python train.py --n_layer=23 --head_dim=64 --activation="tanh_gelu" --norm_place="pre" --norm_eps=1e-05 --optimizer="soap_variant" --lr_head=0.0158 --grad_clip=1.0 --warmup_steps=62 --decay_fraction=0.907 --final_lr_fraction=0.0 --train_tokens=367200000
Each number is 200 + 30 x the weight over its row's rms, rounded and kept within 0 to 999. Layers, rows and columns count from 0. The size before them is the row's rms in percent of the matrix's.

# layer 18 MLP down (transposed), 512x128, rms 0.347, rows 77-102, columns 0-63
092,180,238,243,184,198,260,148,150,182,207,234,179,191,191,169,199,188,216,191,217,206,226,232,207,163,229,187,246,226,235,210,165,254,144,234,168,200,192,183,221,136,149,178,204,169,154,207,223,229,152,216,169,223,216,199,187,202,153,192,222,220,190,163,183
094,179,230,200,150,177,161,182,183,180,199,257,185,230,212,168,120,172,234,197,199,205,205,196,242,246,182,218,234,228,167,197,134,199,233,207,210,180,209,202,223,225,251,185,268,227,244,203,224,186,142,221,139,191,201,136,271,223,216,135,209,219,229,224,242
101,177,219,202,197,165,203,243,211,197,229,210,206,185,242,235,255,208,259,200,177,202,188,175,180,147,252,190,143,222,182,196,203,221,237,205,200,165,170,203,189,215,197,231,265,180,249,234,280,195,195,193,219,219,194,209,200,223,264,236,219,207,196,200,209
113,122,185,175,195,178,242,224,180,265,186,185,204,200,174,196,209,202,203,165,143,173,252,193,206,177,254,164,143,198,202,258,209,226,233,255,156,203,242,200,211,224,169,204,201,213,166,239,173,243,187,224,203,250,221,177,202,165,162,223,191,188,218,214,209
112,208,164,184,188,236,216,216,188,196,210,143,170,170,201,187,238,175,199,255,182,146,189,220,163,149,206,199,213,211,200,230,200,185,266,196,237,218,217,226,209,220,225,215,156,248,209,201,209,255,179,259,179,176,241,235,177,179,171,216,279,235,158,234,209
109,235,224,232,203,211,235,170,245,180,174,172,184,222,226,196,196,138,211,237,211,218,227,214,242,198,175,166,244,168,255,229,209,222,195,173,208,200,159,131,215,199,108,262,255,192,222,225,197,205,249,202,103,155,208,176,252,214,189,185,219,190,185,202,160
093,153,260,173,184,194,182,238,197,248,167,211,190,219,225,212,152,207,199,184,197,218,167,219,233,188,198,205,173,216,157,224,167,210,139,241,171,225,163,205,194,254,188,196,159,196,189,149,184,157,203,214,148,209,215,135,195,242,135,130,118,156,223,173,200
096,219,156,161,196,194,210,182,201,206,240,232,209,237,223,206,171,236,217,175,164,178,177,142,148,228,210,210,215,233,190,177,232,249,188,281,197,191,185,212,216,207,211,189,218,194,204,196,162,207,210,185,227,190,205,188,148,168,193,210,223,218,221,209,173
105,249,214,207,229,161,195,223,206,203,203,221,219,160,211,208,162,184,176,181,187,167,212,247,233,220,93,266,195,194,210,195,270,171,216,211,213,202,195,164,183,246,174,163,172,140,246,179,226,158,212,229,204,195,189,195,183,209,157,188,251,189,173,192,208
102,165,205,160,179,195,218,170,199,206,185,157,182,155,193,183,186,175,249,222,202,232,220,161,202,245,137,225,202,217,178,191,180,191,244,155,241,206,228,293,194,207,200,176,201,159,217,250,153,194,231,242,174,150,174,243,219,249,214,168,175,197,210,258,250
093,133,198,228,197,209,207,200,190,187,169,252,202,205,218,167,150,176,210,238,251,215,136,219,190,138,198,196,233,206,191,190,235,168,221,169,212,234,158,185,201,226,222,223,194,188,224,223,243,176,180,202,196,181,222,212,194,148,254,184,220,244,203,210,173
099,208,179,215,198,200,147,260,183,197,174,216,211,164,135,220,185,201,188,153,237,203,211,173,190,206,273,239,198,208,178,227,202,177,212,221,230,190,195,198,145,179,217,269,193,160,206,212,193,221,188,229,202,195,252,208,208,176,234,219,233,233,122,229,189
088,249,204,219,207,211,174,122,200,171,190,201,188,242,179,173,229,204,194,186,188,205,220,198,214,175,198,209,171,190,260,183,154,170,200,172,239,178,203,180,202,257,196,206,140,192,177,172,201,159,194,160,193,266,183,198,213,246,226,225,212,234,177,204,167
095,210,192,218,140,160,255,195,208,189,192,190,214,192,246,217,237,237,206,171,170,191,214,177,144,213,215,180,242,190,210,183,204,186,218,193,179,201,256,166,184,210,250,188,208,169,205,201,178,252,187,189,228,153,243,173,183,198,185,205,182,163,222,250,216
087,169,204,264,181,204,228,175,181,145,243,216,251,206,212,229,175,210,198,212,171,150,205,249,215,199,175,171,190,180,161,241,219,177,223,185,207,178,210,236,210,210,191,165,158,220,153,226,189,269,185,241,191,198,201,258,180,213,174,189,217,196,173,203,205
095,172,215,204,252,198,213,147,214,208,246,202,233,162,181,164,226,252,166,168,200,146,130,183,196,192,180,194,200,183,213,215,179,176,252,177,192,188,254,183,248,192,195,212,207,146,183,185,197,234,229,221,171,161,208,235,125,188,207,196,237,231,187,169,150
102,188,276,226,143,175,212,188,200,170,143,192,209,165,232,190,243,178,300,153,229,212,167,191,182,211,202,222,214,170,216,158,189,192,201,204,200,212,254,174,230,190,165,224,195,234,151,134,229,223,198,192,201,242,152,219,195,173,174,198,166,199,238,170,211
099,126,241,112,163,214,210,217,174,200,205,175,211,217,200,225,215,220,189,225,203,223,212,245,212,200,193,176,227,215,165,167,217,187,160,224,171,169,232,188,232,249,234,238,224,185,168,251,207,224,229,159,201,205,205,119,197,210,177,202,192,228,215,190,169
090,214,233,158,199,236,163,201,231,207,189,213,188,208,203,178,187,190,157,249,201,261,213,189,198,151,173,205,256,196,171,256,217,179,182,208,166,217,150,205,226,129,236,200,233,179,169,166,220,176,215,202,176,201,216,191,207,225,156,263,207,219,186,261,227
093,143,181,204,156,172,216,220,201,204,149,193,206,192,180,232,178,203,198,168,210,224,229,209,215,221,219,205,195,198,196,263,161,208,227,222,237,197,154,208,211,121,216,239,200,213,172,237,122,243,246,217,200,185,203,171,207,229,162,165,178,200,214,222,174
104,161,139,205,210,185,197,241,177,191,185,223,194,244,200,217,178,217,170,144,214,147,226,231,175,164,182,171,177,240,211,216,204,209,205,160,225,232,227,222,167,220,161,231,244,250,247,192,227,213,217,213,208,238,189,259,193,277,229,201,143,191,212,228,196
091,190,175,189,206,224,209,202,169,177,237,240,193,174,246,209,178,250,243,185,180,178,206,155,187,172,194,149,247,227,219,235,232,162,199,174,245,236,259,197,198,161,231,251,229,196,165,184,179,313,266,213,218,234,218,176,190,207,221,207,234,238,220,260,157
091,165,229,171,181,180,215,194,220,267,189,234,184,239,160,171,200,238,205,201,268,268,199,215,223,269,201,196,204,237,181,169,233,225,124,227,183,152,217,173,164,228,212,165,164,186,205,167,246,198,201,183,240,213,190,148,214,150,174,189,179,229,178,234,206
093,182,196,176,190,197,221,191,201,164,212,238,222,157,150,258,211,195,162,133,225,174,144,156,181,190,159,183,151,190,164,193,187,205,225,207,239,236,191,193,224,215,198,178,223,228,252,238,190,192,204,201,164,192,126,208,224,173,161,190,237,211,196,189,235
098,247,198,168,180,217,177,237,182,178,148,187,211,224,198,179,245,141,213,140,148,256,174,203,198,197,189,190,201,225,196,113,233,231,197,275,183,201,238,201,187,177,247,179,233,241,184,264,230,149,187,198,236,231,153,173,234,214,162,189,201,195,195,217,186
092,194,207,220,174,233,204,187,302,202,193,235,256,245,260,173,206,228,201,251,204,243,213,194,174,260,168,278,207,166,222,180,182,187,185,210,155,206,179,208,237,224,199,178,267,195,168,234,223,249,221,200,226,144,196,191,231,202,179,215,228,190,184,198,198
# layer 18 MLP up, 512x128, rms 0.307, rows 78-102, columns 0-63
093,235,125,190,244,207,203,183,194,213,236,139,235,198,142,166,216,218,157,201,227,200,191,206,192,115,191,173,219,187,228,250,285,215,221,168,175,170,199,153,216,217,227,199,191,213,188,211,135,206,274,230,159,218,201,230,153,205,178,218,204,227,189,189,185
104,222,236,173,222,228,228,203,243,250,180,205,175,201,188,137,197,193,225,186,217,139,144,142,196,230,193,251,215,162,161,205,205,164,167,241,192,227,212,155,207,211,207,187,149,183,187,218,233,197,215,174,197,194,171,179,206,202,157,228,203,184,186,176,203
102,182,217,165,165,169,168,165,205,266,213,219,225,193,234,145,234,193,212,198,179,190,272,219,185,187,143,224,153,198,216,220,191,202,150,259,237,181,208,248,151,195,160,207,200,185,192,201,222,221,236,144,230,232,189,221,173,180,180,180,211,156,148,262,216
099,225,244,188,180,169,229,259,217,158,208,100,202,147,199,194,197,211,212,202,152,191,204,208,203,117,178,229,191,229,153,197,161,164,136,175,243,171,233,208,170,189,207,230,163,197,229,197,235,206,288,240,194,205,204,215,199,169,209,199,199,207,165,226,180
106,142,229,197,172,202,168,151,141,206,205,169,255,200,177,212,243,236,206,213,161,205,202,228,295,181,211,207,157,178,153,216,202,171,162,157,181,208,213,211,193,180,190,179,142,164,166,166,191,193,173,185,262,221,197,164,213,175,196,207,214,241,203,186,193
092,253,210,171,189,141,191,181,218,196,185,190,197,197,182,268,212,208,197,248,162,175,180,199,181,243,184,229,276,177,217,237,179,210,212,158,187,175,180,211,194,191,193,244,193,236,218,168,150,272,198,243,165,164,224,161,238,199,222,211,207,194,137,248,210
094,226,214,259,180,190,203,148,169,193,188,188,201,130,214,184,190,193,207,248,191,194,217,198,199,232,197,203,183,168,230,172,190,207,185,153,201,152,264,186,239,190,210,199,257,190,202,169,189,197,198,240,233,188,125,201,216,229,178,190,176,185,182,191,154
098,197,202,199,135,171,206,166,206,179,229,161,188,207,215,176,206,173,126,243,211,194,172,216,226,213,303,164,232,190,204,153,199,232,216,219,186,197,196,194,224,216,187,228,212,235,147,214,170,217,207,250,227,196,210,161,240,182,256,192,225,194,185,184,166
102,222,154,161,183,222,178,179,143,222,189,196,222,198,199,180,237,197,167,166,160,165,198,175,193,182,207,219,192,215,198,204,181,138,236,175,165,202,223,185,148,199,233,144,153,242,218,223,186,217,184,194,216,202,186,166,250,186,234,171,218,243,203,210,173
106,267,178,200,198,197,176,168,199,209,234,152,205,191,172,184,285,160,174,155,161,201,231,200,169,234,195,198,209,203,238,233,164,210,181,164,177,143,237,191,162,184,190,201,200,223,151,227,179,217,198,183,191,230,170,204,190,193,202,186,173,157,220,188,210
099,202,184,189,195,193,244,143,190,241,187,164,202,191,240,196,191,191,179,276,199,279,189,223,198,152,171,173,158,242,238,168,216,210,182,202,221,217,183,144,201,220,187,157,184,241,162,160,184,227,231,199,229,222,224,191,185,213,187,173,192,204,218,194,165
092,185,186,171,176,191,178,202,206,216,195,189,183,154,187,202,196,224,230,168,108,144,141,240,200,205,195,214,204,178,193,179,237,213,146,207,187,198,153,196,202,189,234,223,233,171,228,253,131,247,205,203,177,170,190,182,207,219,202,225,214,205,134,160,155
100,216,157,149,197,215,197,220,213,197,189,162,165,181,203,136,197,204,172,179,193,160,215,181,176,145,237,225,177,148,154,227,206,165,170,170,228,188,196,221,229,262,187,195,193,216,235,212,175,205,182,192,225,188,190,257,260,251,223,221,223,225,131,185,151
101,176,181,143,178,205,161,178,242,234,139,211,162,179,197,206,147,174,169,210,236,230,196,156,188,196,160,234,218,170,206,165,188,182,225,241,151,243,189,175,251,192,226,209,225,188,203,179,174,163,197,142,155,159,259,237,224,180,167,201,194,216,216,254,203
103,247,202,166,183,182,181,171,219,242,132,219,148,229,167,195,179,157,215,191,152,245,220,203,219,204,204,181,205,202,207,212,217,245,222,208,204,161,137,184,186,243,214,206,245,226,180,158,244,170,138,184,214,168,223,155,243,199,189,185,226,153,187,208,204
102,230,262,238,243,226,247,192,224,236,224,243,247,194,202,202,196,213,154,187,261,188,233,210,201,166,151,230,146,231,222,234,218,228,186,221,155,182,168,242,194,254,144,185,187,178,186,162,196,159,214,220,240,198,250,173,202,208,236,186,223,197,195,189,212
100,220,180,204,225,213,221,188,157,233,253,171,188,210,167,158,177,245,221,192,195,190,164,197,204,199,175,201,237,206,208,209,257,214,152,216,199,245,187,173,194,202,162,213,249,223,158,200,237,129,211,222,124,194,181,168,220,232,201,231,255,180,210,282,164
085,218,162,215,208,206,223,161,191,225,238,172,219,183,208,208,187,250,213,152,185,198,146,206,177,225,204,248,161,196,242,172,183,198,233,172,195,255,187,182,196,176,204,180,225,186,222,208,153,208,204,203,213,186,182,227,193,203,271,228,209,154,271,168,199
103,191,180,152,184,170,193,150,154,207,253,231,190,189,218,194,143,242,178,224,224,231,219,147,200,163,187,168,198,154,203,183,173,202,175,177,218,216,205,207,213,176,237,169,201,161,211,216,234,193,164,182,212,247,241,138,225,224,194,241,195,173,184,170,218
104,176,200,211,166,200,224,162,269,235,197,223,190,123,183,176,192,213,240,237,143,170,209,215,210,152,209,192,195,229,177,204,254,200,200,169,164,200,195,177,200,191,187,199,143,165,187,266,191,201,196,156,177,203,166,204,203,115,189,209,188,218,173,214,134
101,244,186,209,233,216,241,191,228,293,195,188,208,206,170,231,227,184,226,213,213,227,143,210,183,159,227,167,224,185,199,163,207,212,164,185,205,213,173,216,186,202,254,184,167,223,215,204,198,154,168,169,237,167,203,259,265,194,228,181,174,158,217,233,213
092,175,229,226,225,223,157,187,174,172,253,221,200,164,226,210,186,206,166,229,135,204,182,170,195,163,163,178,219,247,230,210,172,185,203,182,212,208,203,232,198,153,210,240,239,193,214,218,146,168,172,179,166,185,247,210,206,201,233,195,214,163,230,176,148
095,218,226,178,208,191,163,241,174,210,249,231,204,215,224,207,186,208,195,277,139,214,240,202,219,225,154,179,217,123,195,200,212,216,174,233,155,197,244,208,195,167,177,192,181,159,156,224,233,174,203,154,210,259,235,201,220,215,187,165,160,199,241,190,173
104,188,167,208,223,148,221,211,218,147,210,210,229,194,205,252,219,157,208,158,228,277,172,222,171,132,196,235,235,179,180,156,187,198,195,210,147,201,207,197,174,158,203,152,184,218,147,243,178,164,240,232,195,211,231,226,217,227,211,222,161,180,221,202,199
103,263,210,160,186,177,194,172,203,249,152,199,217,147,191,248,173,209,203,176,180,178,186,224,191,156,236,149,218,203,212,237,159,231,199,190,251,204,226,215,228,190,194,199,168,214,178,161,154,175,174,182,182,231,209,212,196,151,209,212,207,196,228,226,179